config = dict(
    n_layer=9,
    d_model=256,
    n_head=8,
    n_kv_head=8,
    head_dim=64,
    d_mlp=1024,
    vocab_size=2048,
    activation='gelu',
    norm='layernorm',
    norm_place='pre',
    norm_eps=1e-05,
    positions='rope',
    rope_base=1020.0,
    rope_fraction=0.5,
    qk_norm=True,
    attn_scale=0.125,
    bias='none',
    tie_embeddings='early',
    parallel_block=False,
    extras=['attention sinks', 'value embeddings', 'hashed n-gram embeddings', 'weighted sums over earlier layers', 'capped logits'],
    init='normal',
    init_std_qkv=0.0383,
    init_std_o=0.0,
    init_std_up=0.0383,
    init_std_down=0.0,
    optimizer='adamw',
    lr=0.00203,
    beta1=0.9,
    beta2=0.99,
    weight_decay=0.14,
    lr_head=0.0179,
    grad_clip=0.5,
    warmup_steps=583,
    schedule='wsd',
    decay_fraction=0.739,
    decay_shape='linear',
    final_lr_fraction=0.0,
    batch_tokens=[32768, 65536, 98304],
    seq_len=1024,
    doc_mask=True,
    train_tokens=462900000,
    steps=7130,
    dataset='wikipedia_en',
)
Each number is 128 + 24 x the weight over the matrix's rms, rounded and kept within 0 to 255. Layers, rows and columns count from 0.

# layer 6 MLP up, 1024x256, rms 0.098, rows 82-108, columns 128-255
[[154 146 104  87 120 141 106 146 178 106 116 136 168 127 150 165 170 111 134 127 123 163 145 155 153 166 114 107 127 118 125 166 179 130 127 116 142 103 152 178 100  99 158 108 162 125 109 119 148 115 107 137 113  93 105 131 123 110 142 125 101 159 117 141 134 115 173 132 151 118 143 169 171 153 126 170 110 129 124 123 130  75 124  93 113 116 119 104  97 136 160 144 144 150 137 102 136 122 154 124 102 140 154 170 110 117 128 138  87 102 154 109 121 160 135  93 109  67 134 154 133 110 119 131 123 106 110 118]
 [140 141 151 119  96 138  70 140 130 134 114 144 129 106 129 123 116 146 126 149 167  96 126 146 147 146 121 107 122 156 135 123 125 134 166 142 110 130 145 153 117 140  54 114 167 128 110 125 111 163 149 129 124 136 142 169  99  99 112 128 130 148 106  96 106 118  77 109 113 151 123 109 126  99 142 135 114 132 154 149  95 133 103 125  90 141 119 112 102 158  97 119 180 170 118 142 165 160 134 120 108 126 119 128  77 125 128 162 112 108 143 142 118 162 137  94 126 116  72  85 142  91 127 123 119 135 123 114]
 [150 116 124 111 151 145 116 127 113  89 140 171 142 132 102 118 153 170 107 138 132 122 112 122 123 141 101 144 110 148 151 155 129 149  85  90 176 141 104 147  85 128  98  72 127 106 105 134 147 124  91 108 157 113 139 123 130 125 108 113  71 135 102 108 110 104 114 144 103 125 110 155 152 128 120 155  90 155  81 120 143 117  91 161 133 104 137 143 134  93 113 155 151 145 119 143 139 157 105 110 152 132 110 153  82 150 135 125 149  86 143 112 149 106 165 136 124 116 141 106 152 142 155 124 150 150 125 106]
 [158 136 147 103 137  83 132 122 169 145 114 132  81 110 144 117 125 137 142 119 157  97 145 107 169 124 116  73 126 106 163 175  97 124 127 130 125 124 142 154 118 136 138  66 103 154 135 130 147 165 120 125 140 135 127 138  58 145 117 107 133 162 131 159  66 114 145 132 128 102 147 146 124 127 147 140 118  74 128 122 133 133 126 100 114 144 143 160 118 139  99 170 117 144 126 139 116 148 126 121 133 143 154 125 113 126  95 136 137  99 151  97 107  99 129 122 118 144  88 150 135 105 140 168 108  86 119  73]
 [135  86 127 144  94 152 143 158 134 116 124 138 134 135 143 111 128 139 100 109 132  91 134 114 177  94 106  89 126 195  87  65 159 140 135 145 141 130 144 153 155  98  99 117 137 105 135 134 120 103 120 139 149 117 116 133 117 140 169 133 111 103 114 136 180 145  84 132 106 157 156 118 152 107 124 122 129 118 128 148  95  90 122 172 103 105 126  74 130 116 117 140 103 139 124 115 141 121 117 109 126 167 132 160  82 158 126 175 144 149 162 139 133 141 155 152 112 112 127 155 116 129 171 119 145  88  84 152]
 [139 137 138 159 122 149 147 123 133 114 143 123 104  52 139 118 105 133  77 174 144 168 117 137 136 151 136  97 166  83 162 135  72 151 181 180 164  55  72 156 146  52 109 123 134 146 123 127 104 173 119 175 148 101 130 108 127 130 156  93 131 120 113 122  98 100  84 136 119 113  92 135 109 109 147 116 163  84 161 113 114 135 135 168 144 107 121 128 126 149 129 176 119 130 115 126 154 124 119 123 130 103 110 123 114 153 116 120 191  97 139 130 127 120 108 141 148 141 139 140 107 105 169 173 108 169 140  98]
 [170 112 119 179 122 180 119 147 132 131  98 152 101 106 151 114 156 137  78 154 159 110 135 159 145 159 117 114 138 163 120 133 125 101 103 143 152 135 115  83 126  82 131 116  84 167 113 181 116  93 113 112 127 131 141 151 114 117 108 130 125 141 179 134 125 117 167 147 111 165 121 144 119 102 150 202 178 154 133 124 163 147 148 111 142 108 144 108 111 124 146 118 175 149 131 111 138 155 115 140 142 138 129 146 138 116 130 111 148 142 157 128 117 137  88 103  97 133 133 112  90 110 162 139 151 102 116 132]
 [168 128 112 158 126  89 139 117 104 130  95 101 164  87 118 103 103 115 143 149 127 104 120 148 103 159 132 159 141 158  96 119 108 121 133 179 127 137 140 131 134 136 109 107 156 167 112  81 136  92 106 165 158 161 154 161 117 105  98 141 138 127 162 164 109 126 128  94 155 155 169 118 135 112 176 150 127 126  88  74  73 100 167 118 107 147  78 148 130 120 135 152 132 126 115  99  88 126 107 121 107 161 167 151 154  92 126 116 147 109 149 157 138 169 145  56 105 122 143 161 123 120 160 113 140  99 112  89]
 [130 108 158 137  97  83 101 126 180  91 177 123 102 139 197 117 137 112  76 142 134 143 179 162 134 139 137 149 139  98 148 143 124 116 108 156 105 148 114 135  94 107 161 130 153 130 128 142 156 122  88 187 164 125 138 168 122 141 161 124 128 139  84 132 146 182 129  88 112  90 128 137 125 121 190 126 113 114 140 115 121 111 133 159 171 105 178 139  85 184 104 115 118  85 107 172 178 123  96 125  78 128  93 140  84 100 137 151 118 117 134 160 123 127 111 118 124  93 131 160 123 164 140 103  98 112  95 119]
 [147 114  77 101 107 155 160 126 150  88 102 127 126 176 175 134 141 183 120 139 114  99 124 135 138 150  93 152 119 130 119 110 141 105 118 118 154 140 142 140 112  61 114 123 111 122  99 100 134 122 100 162 131 147 158 165  98 116 155 164 111 132 125  78 130 117 118 161 125 173 121 150 127 109 141 160 123 130 128 114 137 142 170  75 125 110 119 149 109 136 114 106 114 149 110 126  98 102 111 124 124 183 140 143 120 136 112 144 165 111 141 106 148 125 109 137 117 110  83 151 162 125 149 117 146 108  89 124]
 [149 148 133 148 117 103 109 156 154  82 111 140 155 154 198 139 131 123 129 133 102 125 121 119 115 134 145  97 122 113 167  97 105  83 128 133 121 124 128 182 148 112 108 100 146 166 106 193 109 121 124 110  81 130 121 137 127 130 139 137 138 132 142 115 139 136  86 129  97 122 116  99  89 147 123 137 140 139 143 136 148 175 154 112 140 174 123 156  97 139 146 145  86  87 111 136 162 167 143 132  89 176 150 160  98  99 141 160 144 128 167 161 149 125 127  97 111 125 155 141 182  95 124 108 186 111 105 118]
 [129 127 115 167 106 108 122 154 157 110 117 147 124 143 150  93 109 119 137 139 103 152 149 120 114 172 130 126 144  91 172 150 131 166 177 163 113 119 159 156 146 133 163 103 119 150 128 114 151 116 124 104 168 141 159 159 121 140 120 105 133 136 131 135 128 116 118 130 113 127 115 110 168 105 126 134 127 123 138 156  80 125 142 105 123  97 191 145 143 150 155 142  91  99 132 148 173 144  95 148 149 134  83 123 103 114 101 125 110 132 125 131 106 162 141 111 152  83  81 128 167 135 127 143 175  81 147  85]
 [132  95 117 125 133 159 113 137 142 132 153 127 109 126 135 119  95 126 134 113 125 123 207 101 120 127 115  92 141 120 138 138 129 146 109 149 123 134 110 120 130 126 165 124 152 159  89 130 149 117  73  78 124 127 157 122 116 114 130  99 149 129 122 129 104 118 162 130  96 108 162 114 142  79 135 110 128 126 122 118 142 132 110 136 131 125 134 110 150 110 150 106  77 123  98 140 149  97 117 104 134 145 111  88 115 156 107 136 153 167 115 139 115 136 113 135 136 101 159 132 148 125 119 155 140 101 141 135]
 [169 126  80  72 131 144 175 193 127 109 129 105 120  84 139 111 108 115 172 144 114 105 142 162 136 152 115 137 137 144 129 115 165 153 160 110 134 100 110 208 125 158 103 150 132 141 130 160 127 110 124  91  97 121  34 146 121 128 165 129 132 174 147 149 111 132  99 101 127 130 103 127 104 125 142 155 100 135 124 136 112 157 109 107 145  92 148 118 100  87  88 103 160  81 133 106 143  99 100 142  86 177 168 133 109 155 110 104 138  93 135 191 183 153 130 119 112 103 181 105 106 114 138 135 161 152 103 111]
 [141 129 181 151  85 123 125 147 149 104 123 154 129  92 140 119 150 127  93 168 124  78 114 114 133 129 156 135 187 119 138 119 121 139 164 122 155 122 137 134 148 106  91 135 146 120 126 140 121 127 145 121 126 113 128 173 147 121 124 142 133 136 139 146 165 161 104 173 110 142 123 150 160 106 117 135  84 148 138  91  98 112  97 126  91 136 152 125  85 152 129 173 127  81 168 106 146 112 154 117 106 141  91 173 125 145 125 126 148 108 126 143 182 111 106 116  97 118 116  71 169 139 171 103 141 113 127  90]
 [157 137 129 135 119 111 127 163 126 109 117 162 130 122 101 104 149 119 122 159 140 100 130 112  91 132 148 135 130 104 124 135 142 115 131 140 187 138 125 127  76 146  94 140 152 134 132 138 165 128 150 120 132 121 141 146 143 115 121 155 154 124 114  83 167  97 107 116 146  86 156 130 126 112 165 135 112 150 106 136 147 130  97 126 172 139 111 117 147 138 179 144 107 131 163  87 130 145 119 114 115 147 134 106 124 171 125 126 167 135 161 110 113 166 109 113 100 100 137 151 116  92 132 137 126 148 118 161]
 [131 130  98 115 127 115 126 125 113 162 104 107 133 126 101 117 133 123 119 124 126  87 152 132 118 124 169  99 117 102 115 121 129 124 123 147 134 140 121  97 118  97 142 126 102 129 142 111 162 152 119  92  96 132 132 115 154 119 150 121 165 117 145 155 153 126  77 153 146 125 116 129  92 146 120 141 115 133 111 101 122 111 141 154 148 114 172 114 139 133 155 157 111 167 152  92 132  73 136 162 120 145 160 129 112 171 115 129 152 106 134 131 124 115 106 108 133 153 141 137  96 131 137 170 107 127 129 120]
 [115 110 142 119 115 170 149 179  94 122 119 140 123 143 121 112 133 132 100 122 123 180 119  97 147 157 131 135 152 145 109 131 148 109 168 130 159 110 106 118 102 137 115 146 108 145  75 115 134  95 174 130 108 166 127 161 132 128 152 153 165 137 117 163 108 134 125 101 144 110 109 129 153 114 167 123 135 124 160 144 165 161 133 134 115 133 130 121 114 155 139 118  71 103 120 119  98 147 139 129 149 156 122 112  98 133 122  99  86 129 118 156 146  80 144 103 122 113 133 145 110 125 107 147 138 131 143 118]
 [144 115 146 170 119 145 162 139 155 157  78 128 131 131 171 134 121 104 121 135 114 129 130 178 139 126 106  77 113  95  78 114 127 112 185 132 153 125 121 133 147 117 126  66 137 109 138 163 144 150  96 143 111 172 127 165 132 115 144 105 169 135 147 112 198 120 108  83 172 152 187 104 126 119 142 145 119 124 116 131 114 108 114 103 125 162 152 136 105 133 164 100 103 105 122 130 143 111 153 148 119 179 139 155 114 118 138 135 157 104 129 159 125 113 144 103 105  90 142 111 121 105 131 118  99  89 103  64]
 [140 118 126 131 112 125 124 130 168 150 117 132 127 139 142 135 139 104 144 133 106 105 123 159 173 135 143 108 105 126 148 141  93 122 170 119 109 124 143 177 152 141  81 129 147 150 116 119 180  91 131 133 150 138 120 129 142 129 137 137 118 180 149 137 137 131 138 143 155 149  92 115 134 143 158 153  89 139 126 184 107 110  88 106 118 119 122 128 148 108 129 106 151 121 139  73 117 107 124 144  70 167 152 168 132 117 130 129 119  58 157 125 104 114 127 114 127 169 153 176  89  95 139 106 137 134 122 129]
 [134 136 143 139 157 130 134 140  91 108 109 150  70 103 108 123  92  98 171 165 192 112 180 150 142 131 125 106 111 145  89 132 109 146 148 124  98 112 116 119 125  87  84 118 164 135 120 100 145 136 132 134 104 142 155 133  92  98 114 108  65  90 130 149 139  99 165 156 155 123 145  68 164 129 125 155 157 100 126 123 116 103 167 136 129 146 127 133  46 131 129 143 139 119 133 111 174  91 132 123 113 127 155 158  96 133 140 143 144 162 136 124 102 189 116 159  98 141 138 119  89 122 138 184 107 121  85 134]
 [151 115 101 114 133 133 131 149 160 115 172 136 161 122 159 125 136 117 165 145 142 107 143 142 135 145 130 101 145 169  79 100 145 169 139 126 177  74 118 132 130 113 116 111 156 141 103 101 133 128 112 155 119  97 139 162 124 142 125  89  93 158 130  77 157 117 113 159 164 158 108  90 181 119 164 130  95 129 166 130 154 140 126  92 154 116 124 112 134 142 176 140 134 131 137  57 131 106 149 114 114 115 112 132 130  92 110 151 139 161 108 172  70 147 169  91 118 166 176 125 133  74 133 123 141 116 121 112]
 [186 112 149 173 125 114 128  99 195 147 145 120 109 147 166 144 132 147 130 109  96 129 179 128 114 158 115 112 125 102 134 104 155 114 153 114 108 103 111 156 131  93 149 132 157 138 140 149 143 106  97 110 105 141 118 145 111 137 103  78 130 138 114 134 110 174  98 168 111 101 182  99 172 121 142 114 149 132  76 124 123 108 111 127 109 110 147 114 148 112 126 112 147  81 112 110 137 112 142 191 103 141 114 144 116 135  68 137 154  90 160  75 116 114 130 128 168 152 125 186 128  96 144 110  71 128  96 113]
 [158 117 108 153  70 148 125  78 123 141 143 114 100 121  96 113 129 113 117 164 129 117 149 103 149 112 109 132 108 104 104 131 128  91 120 115 157 158  99 160 101 119 166 132 139 164 135 176 111 147  74 107 162 121 105 133 157 159  93  84  93 115 107 126 147 143 116 150 125 138 107 108 135 140 133 147 137  85 132 139 126 109 111 149 148 119 129 137  87 162 109 177 137 112  94 139 129 193 102 149 137 144 148 163  80 166  99 134 115 107 165 116 158 146 157 128  81 100 125 161 130 128 140  94 143 136 108 139]
 [173 110 115 119 158  81  85 125 115 160 125 151  92 110 181 151 128 135 138 135 156 101 173 118 138 138 105 119 100 118  82 145  94 130 141 108 120 121  94 117 160 123 109  85 144 127 113 187 171 123  64 167 179  98 162 166 106 113 121 125 113 136 149 148 114 131 157 110  97 107 134 131 146 156 141 111 131 135 123 126  88 107 126 128 149 129  94 127 142 128 150 128 100 172 176 105 138 136 130  86  85  94 160 134 141 147 145 181 130  79 109 111 132 128 118 182 108  80 135 129 139 133 132 125 108 157  83 133]
 [186 145 143 171 123 136 107 109 184 137 124 100 133 126 133 115 124 124 127 152 112 135 112 102 152 129  99 118 131 122 152 132 152  79 163 110 142 146 113 140 116 129 145 122 132 120 148 108 144 138 100 168 128 117 114 166 136 154 134 125 129 100 135 136 122 131  88  82 125 114 145 122 145 127 126 120 137 134 144 156 113 174 101 162 165 117 129  90 108 100 121 113 128 107 122 118 155 147  99 159 141 151 189 121 110 112  94 170 141 139 165 161 144 139 128 110 136 116 135 131 131 120 150 116 155 100 110 114]
 [135 171  96 150 127 144 115 144 178 135 147 114 129 131 159 119 149 118 110 153 116 103 141 158 126 138 136 101 138 145  73 117 132 143 131 100  99 103 145 148  98 175 129  83 117 154  63 106 137 138  48 141 113 130 154 150  96 138 128 113 162 133 141 143 135 110  91 137 145 113 115 130 156  84  91 164 136 127  92 143 166 119 108 124 127 116 142  88 131 132 144 152 143 151 155  94 153 148 137 141 136 160 114 137 138 125 117 125 121 145 162 132 135 137 103  90 130 116 111 119 169  87 132 124 126 150 152 112]]
# layer 6 MLP down (transposed), 1024x256, rms 0.0978, rows 82-108, columns 128-255
[[149 165 152  37 150  90 105 162 152 136  82 151 108 123  97 168 136 114 191 137 196 107 169 168 139 120 110 104 134 152 187 151 120 167 147 128 107  92 130 127 136 103 160 116 135 116  96 155  79 143  77 142 112  91 114 131 111 130 129 167 136  96 112 143 127 161 146 130 150 131  87 174 136 145  94  99  98  79 120 155 112 120 121 145 130  73 139 124 112 163 107 118 128 124 109 117 126 152 135 122 133 129 121 126  84 124 133 122 160 131 133 111 129 114 144  98 134  90 108 186  91 151 142 125 124 106  82 122]
 [116 144 147 151 151 104 133 137 122 106 112 198 113 103 127  96 168 149 115 158 124 153 110 101 121 121 109 145 111 128 140 153 117 126 158 137 121 163 129 136 155 152 148 112  94 152 150 106 177 141  72 132 116 112 136 124  90 109 110 124 142 146 139 183 105 124 131 128 137 157 127 152 116 141 154 117 153 133 108 168 164 126 155 164 171 123 141 136 136 147 114 107 169 140 126 175 102 131 132  94 136 142 115 130 103 140 158 152 138 116 116 139 137 174  97 148 146 150 116 130 150 115 129 115 132 124  97 114]
 [ 91  91 128 132 145 141 137 145 131 135 158 110 123 132 116  97 179  97 163 118 117  92 167  77 144 125 163 119 138  97 139 192 189 138  71 139 144 140 111 140 150 104 160 134 141 137 124 125 160 131 154 131 139 109 105 104 132 151 125 150 129 119 135 146  89 151  98 129 117 140  83 145 115 135 145  87 172 136 112 134 146 103  99 118 151  98 116 119 144 125 124 148 152 121 139 136 131 156 123 119 132 184 141 113  74  83  71  85 159 109  67 125 160 127 123 118 106 108 168  99 126 135 132 111 143 140  83 100]
 [129 110 126 109 106 139 113 135 125 126 134 107  90  81 100 113 133 114 144 110 120 104 130  97 149 140 129 101 109 135  93 108  97  84 134 120 150 130 106 100 151 100 164 135 107 157 220 149 171 123 106 131 136 146 142 156 140 140 126 108 168 121 134 147 118 113 139 188 107 164 136 117 156 147  95 126 122 127 160 137 136 162 115 119 129 159 108 155 126 104 145  90  84 142 155 110 136 114  97 124 123 139 120 117 147 111  96 143 117 112 110 171 109 142  81 111 158 120 108  75 143 119 110 149 147 103 122 166]
 [101 140 106 115 128 141 141 155 141 135 138 134 120 111 106 141 174 155 133 117 118  99 132 123 132 156 144 124  92 122 132 140 149 101 158 129 122 135 155 113 157 132 115 111 112  67 177 125 125 164 149 111 129 101 117 115 106 120 129 130 173 146 107 132 154  94 103 150 111 144 107 131 111 135 104 140 106 116 153 132 160 138 136 143  90 161 106  90 118 139 107 111 127 117 134 131 121 145 107 143 128 161 136 114 137 123 122 125 144 185 157 146 139 130 142 128 105 182 114 118 126 157 126 147 112  97 135 119]
 [115 120 130 140 149 120 128 176 107  99  97 119 106 124 130 115 118 104  91 125 163 116 129 144 144 119 109 149 160 116 100 118  95 136 130 143 175 110 108 129 114 122 102 105  95 131  79 163 123 162 154 121 126 130 129  94 130  86 134 103 167 124 126 140 145 131 128 143 167 109 145  52  73 124  85 115 164 100 122 129 115 157 138 123 122 117 142 117 120 112 133 123 146 131 124 115 138 165  91 129 117 134 131 150 141 129 142 136  95 105 123  90 110 144 114 140 137 182 152  84 176 124 161 153 117 145 163 140]
 [193 142 108 142 142 142  86 163 131 117 131 100  94  94 169 142 143 142 101 170  99 123 133 147 140 114 119 123 157  91 143 136 146 192 106 132 117 163 142 126 111 117 179 162  82 165  92 132 123 126 145 129 174  89  92 143 135 147 120 142 133 138 119 149  83 116 159 162 105 132 143 116  70 151 102 124  94 121 143 124 152 149  74 137 144 147 113 123 130 152 101  88 152 120 150 142 128 147 111  95 161 137 142 113 113 158 105 105 124 150 125  76 101  98 134 161 117 167  88 144 106 113 162 126  91 127 105 122]
 [ 80 133 117 123 130 126 122  90 140 157 112 107 152  92  64 147 110 137 133  68 143 103 166  99 107 156 144 113 130 124 147 131 139 119 118 157 120 132 145  93 129 131 147 106 117 129 158 130 153 112 109 140 133 119 137 168 121 134 145 147 124 142 109 115 158 134 112 160 154 104 123 119 140 137 129 162 134  90 114  93 112 152 112  73 147 106 108 118 135 125 181 121 150 144  79 139 129 115 127  80 135  86 106 108 131 137 113 143 190 122 164 116 125 145 143 173 129 133 101 145 145 126 148 129 162 100 125 143]
 [141 143 128 119  84 112 184 124 135 113  84  85 154 138 128 109 136 132 120 131  99 134 144 166  77 177 140 138 148 112 160 115 130  91 125 123 104 154  75  98 106 171 106 157 149 151 169 135 110 125  89 122  96  97 144 120 129 100 106 123 142 119 128 142 136 170 143 114 101 160 138 144 123 151 139 143 152 152 134 110  98 102 115 153 105  90 110 149 128 132 101 160 137  67 157 166 111 113 144  95  88 157 145 113 130 134 162 126 100 150  83 180 165 119  89 121 157  68 156 171 117  96  88 145 136 141 149 153]
 [140 104 134 124 150  91 148 113 138 140 123 136 115 134 125 121 168 130 125 106  94  64 125 162 140 142 108  96 118  87 101 112 107 124 110 124 129 169 174 146 127 138 102 124  51 110 179 109 112 149 139 125 141  98 119 144 129 162 136 161 121 120 136 133 124 112 130 138 122 128 174 210 129 140 143 113 127  91 109 134 122 102 118 131 116 151 146 119  90 125 115 109 111 147 106 115  98 112 106 125 133 143 106 129 121  92 156 156 113 110 132 131 131 133 140 126 116 133 142 166 156 114 143 143 128 136 103 156]
 [140 127 164 152 118  99 115 143 150 108  95 113 107 139 102 144  87 125 134 109 108  86 149 102 141 132 119 104 186 129 148 134 117  89 105 127  60 104 126 130 112 146 135 156 148 153 106 113 105 103 112 104 145 128  89 127 127 127 132 128  85 168  86 134  94  91 125 181 109 132 121 123 116 145 133 120 140 105 130 169 155 165 122 137 113 184 150 157  97 136 128 122 117 140 140 113 144 145 132 134 182 122  95  96  85 138 127 135 124 146  94 144 130 121  82 136 119 114 120 135 154 100 115  81 126  66 166  95]
 [137 123 107 103  94 135 140 130 139 146 143 142 152 151 123 139 153 101 141 194 134 147 108  87 103 142 126 138 118 120 113 133  99 107 142 126 146 143 125 116 159 141 152 115 109 196  72 133 159 139 132 154  76 110 190 127 146 145 102 130 152 127 140  77 102 136 160 131 152 160 121 110 123 136 127 104 113 104 148 154 139 111 146 122 123 117 145 112 158 116 121  88 180 127 168 157 162 125 160 119  74  96 161 148 109 103 172 118 127 123 113 108 131 136 126 137 183 112 121 119 128 155 116 110 166 122 134 103]
 [132 119 121 125 133 156 111  94 124  98 139 122 102 140 115 118 124 103 107 124 125 138 121 105 126 100 128 142 106 128 126 161 163 132 108 136 137 103 146 151 149 113 128 129 168 111 130 161 137 156 125 171  86 117 135 158 131 111 101 150 167 151 123 148 109 162 110 122  65 142 126 158 133 149 161 127 145 144 114 109 160  86 127 106 107 133 125 157 129 154 119 127 114 145 139 157  85 134  91 121 102 188 118 138 118  91 114 109  88 113  80 177 152 123 127  65 167 114 165 118 142 139 140 138 128 113 177 125]
 [158 158 119 115 161 119 180 150 167 158 156 152 172  74 139 174  99 106 134 117 142 145 149 161 105 128 109 124 148 175  93 127 116 134 118 124 151 163  77 147 101 121 138 137 172 157 128 145 117 152  96 115 123 116 101 138 158  94 150 152 154 132 176 162  65 143 123 120 139 157 123 106  88 131  94 139 123 152 162 132 130 126 106 126 147 137 116 107 119 138 113  85 202 119 121 138 147 104 146 137 112 145 114 113 127 152  88  82 122 137 120 135 143 111 117 111 108 104 124 163 147 190  88 144 102 110 159 113]
 [147 136 126 145 144 135 105 116 137 139 104 106  75 101 159 106 172 110 109  80 149 160 129  98  78 122 152  94  95 112 104 111 101  72 122 152 155 134 109 145 136 164 128 139 136 137 152 130 100 114  76 117 175 136 121 128 149 114 135 127 107 161 119 145 114 110 157 114 158 174 154 135 107 144 128 152 126 148 143 148 168 137 101 100 165 131  94 159 120 155 133 100 148  65 104 130 112  88 166 138 144 113 104 109  95  95 126 150 163 114 134 109 133 176 134 116 183 142  96 108 110 102  99 169 141 149 172 114]
 [127 125 109 156 123 148 135 130 133 143 111 111 171 148 141 128 126 122 139 131 159 115 112 105 107 109 104 115 163 101 135 122 108 144 111 124 123 118 115 127  98 106 106 149 137 144 159 118  96 148 137 169 129 167 119 107 122 132 130 132 108 100 123 128 111 197 108 129 130 109 134 113 148 104 114 121 112 141 142 123 166  93 135 111 109 136 110 140 143 109 164 130 111 123 113 125 133 100 116 118 125 154 123 170 152 112 124 125  90 173 124 170 153 101 127 141 141 113 120 137 129 102  99 129 106 124 120 120]
 [111 113 129 100  95 132 108 113 115 165 120 167  87 180  61 155 130 128 123 115 161 103  92 117 133 129 140 129 123 128 125 130 138 133 138 116 126 116 108 109 151 127 130  99 129  73 202 166 155 131 139 116 154 128 132 121 137 145 171 138 108 124 143  99 131 103 111 168 131 143 111 150 154 127 119 146 160 159 124 147 126 149 118 152 133 136 107 136 167 120 141 109 141 108  92  97  79 161 147  96 122 101  92 133  66 128 148 118 141 140 118 134 125 134 135 120 159 113  98 122 128 109 135 151 153 140 137 150]
 [128  97 167  94 117 142 124  93 103 130 137 140 140 139 113 145 145 142 112  87 113 134 189 152 101 144 152 136  97  86 112 138 137 108  93 120 165 117 163 117 134 117 118 137 140  81 113 152 102 133 106 109 148 174 127 136 116 115 130 133 119 123 136 165  99  97 125 129 117 111 124 167 155 132  92 125 130 144 164 127 108 105  71 113 150 106 146 112 140 164 133 133 134 122 119  76 136 158  92 136 136 123 162 122  71 120 126 128 121 111 120 133 122 118 152 100 113 137 127 150 152 127 115 110 137 152 112  80]
 [152 104 149  86 188  94 146 130 110 113 115 118 128 142 104 165 117  96 127  81 105  99 127  81 149  95 140 119 136 151 124 101 112  81 138 159  94 157  93 109 146 126 159  84  93 103 180 148 148 100 137 116 119 102 138 148 145  89 167 114 152 107 127 112 128 147 113 137 122 119 121 140 132 129 136 124 118 124  66 169  97 163 125 146 112 144 109 156 141 120 127  97 111 154 135  96  90 139 129  92 155 145 119 123 139 110 141 136 141 110 149 147 139 135 173 122 149 135 156 142 119 139 102 128 137 130 117 150]
 [113 152 106  85 149 103 111 129  94 147  98 102 120 130 132 114 136  63  74 183 105 141 144 112 108 115 126 104 137  97  73  97  90 123 127 171 131 152 120 110 127 102 114 138 139 167 117 160 127 158 131 159 158 147 145 132 149 125  82 129 124 140 145 161 155 129 141 128 142 158 134  96 103  79  87 139 130 102 147 125 114 114  97 115 154 104 136 114 134 115 111  94 132 151 163 150 106 135 109 159 151 146 126 135 142 115  85 153 138  96 111 152  73 188 154 126 147 169 152  92 122 144  97 121 104 160 139 134]
 [149 164 147 108 184 124 112 166  80 151 152 130 127 110 155 123 110 103 147 167 156 124  86 154 117  94 155 140 156 145 102 126 122 136 119 155 137  85  28 128 109 169 137 124 130 118 125 120  96 138 136 153 103 119 127 146 145  95 139 189  97 137 106 149 122  99  95 158 109 137 109 125 137 155 136 137 101  92 124 151 107 113 157 154 160 128 147 120 129  87  97 120  72 111 127 135 127 128 155 119  74  59 135 142 121 147 125 129 134 125 133 120 126 131 143 152 131 118 105 151 124 113 115  76 147 146 102 126]
 [ 99  26  90 101 149 128  77  79 120 140 127 139 108 154 125 138 119 182  80 122 159 126 167 110  90 106  99 124 109 132 108 136 171 145 131 101 137 111 128 116 112 126 110 162 170 167  73  96 130 117  94 128 152 113 119 133 135 143 160  94 123 153 102 156 139 193 165 147 101 102 154 119 102 163  95  97 178 119 149 140 166 126 114 119 148 112 123 160 135 136 154 113 143 195 177 129 148 130 103 114 150  99 128 131 153 140 146 153 115 152 127 143  94 131  74 136 105  77 160  90 151 186 177 109 135  96 104 156]
 [142 111 135 154 144 126 101  62 103 140 137 103 134 143 132 112 130 125 121 123 119 190 136 143 111 145 154 142 133 130  81 176 134  84 183 147  95 106 138 104 139 109  76 154 165 116 213 148 104 182 113 120 140 171 106 159 113 150 101 109 106 129 131  76 101 106 132 130 123  84 128 124 137 127 130 120 141 150 132 135  66 132  99 140  78 130 119 130 129 111 176 148 119 125 148  96 192 108 146 137 159 157 131 137 103 107 159 109 131 115 102  97 131 135 147 114 146 123 139 129 102  91 119 128 125 137 197 103]
 [ 81  68 162 112  91 110 166  89 143 125 130 127 134 144 123 120 121  87  85  99 160 129 134 130 130  75 115 119 141 140 117 117 180 101  83 157 100 160 128 118 131 176 139 155 192 157 128 129  88 146 105 114 148 171  84 108 156 130 124 100 132 132 112 120 143 109 132 107 135 100 100  82 123  75 121 170 150 104  97 154 129 140 159 112 123 151 115 127 158 158 154 138 150 142 125  86 151 129 146 140 139 166  80 106 146 128  96 136 115 118 116 124 121 130 155 131 152  97 122 179 124 118 133 104  90 178 121 167]
 [140 127 153 132 154 106 124 136  98 152 141 115 115 144 112 142 149 144  67 139 151  42  85  99 121 140 120 147  97  74  77 126 136 156 112 169 124 130 109 119 129 140 154 104 153 165  73 153 140 142 153 115 159 104 105 139 129  91  97 154  89 147 111  99 112 163 105 141 153 158 122 120  81 154 124 101 149 122 108 130 164  80 153 141 142  98 156 126 135 156 123 131 102 138 138  83  91 126 113 125 125 135  87  95 143 138 121 155 151 137 117  95 100 143 135 117 159 122 105 108 100  94  93  93 151 115 112 115]
 [157  93 105  78 134 147 144 124 108 131 136 115 120 185 123 100 145 136 148 109 131 150 132 123  61 144 102 135  98 102 150 130 151 163 117 163 103 134 154 122 129 110 136 149 139  68 242 105 133 119 142 155 107 125 163 120 128 131 116 110 136 135 118 112 134 148 116 130 127  93  70 167 134 137  99 116 130 140 118 121 112 103 108 111 142 103 156 138 148 117 119 132 149 155 162 125  82 148 138 112 101 127 138 134 141  89 128 143 127 158 153 117 124 123 124 158 133  58 156 118 140 138 127 125 149 112 120 122]
 [115 108 154 123 112 137 133 110 113 118 136 152 154 101 136 132 127 121 169 143 129 133 145 123 128 109 107 130  95 124 129 134  97 117 169 130 142 118 115 127 147 150 100 135 111 143 157 138 101 118 134 144 148 116 154 137 143 124 114 125 150 107 114 129 124 157 139 129 120 146 146 144 139 138 175 117 118  96 127 119 131 154 114 145 145 138 146 155 141 121  84 113 155 152 125 111 141 140 127 111 160 143 114 133 141 135  90 115 115 135 117 108 149 114 146 145 122 145 132 117 166 124 105 149 131 106 126 142]]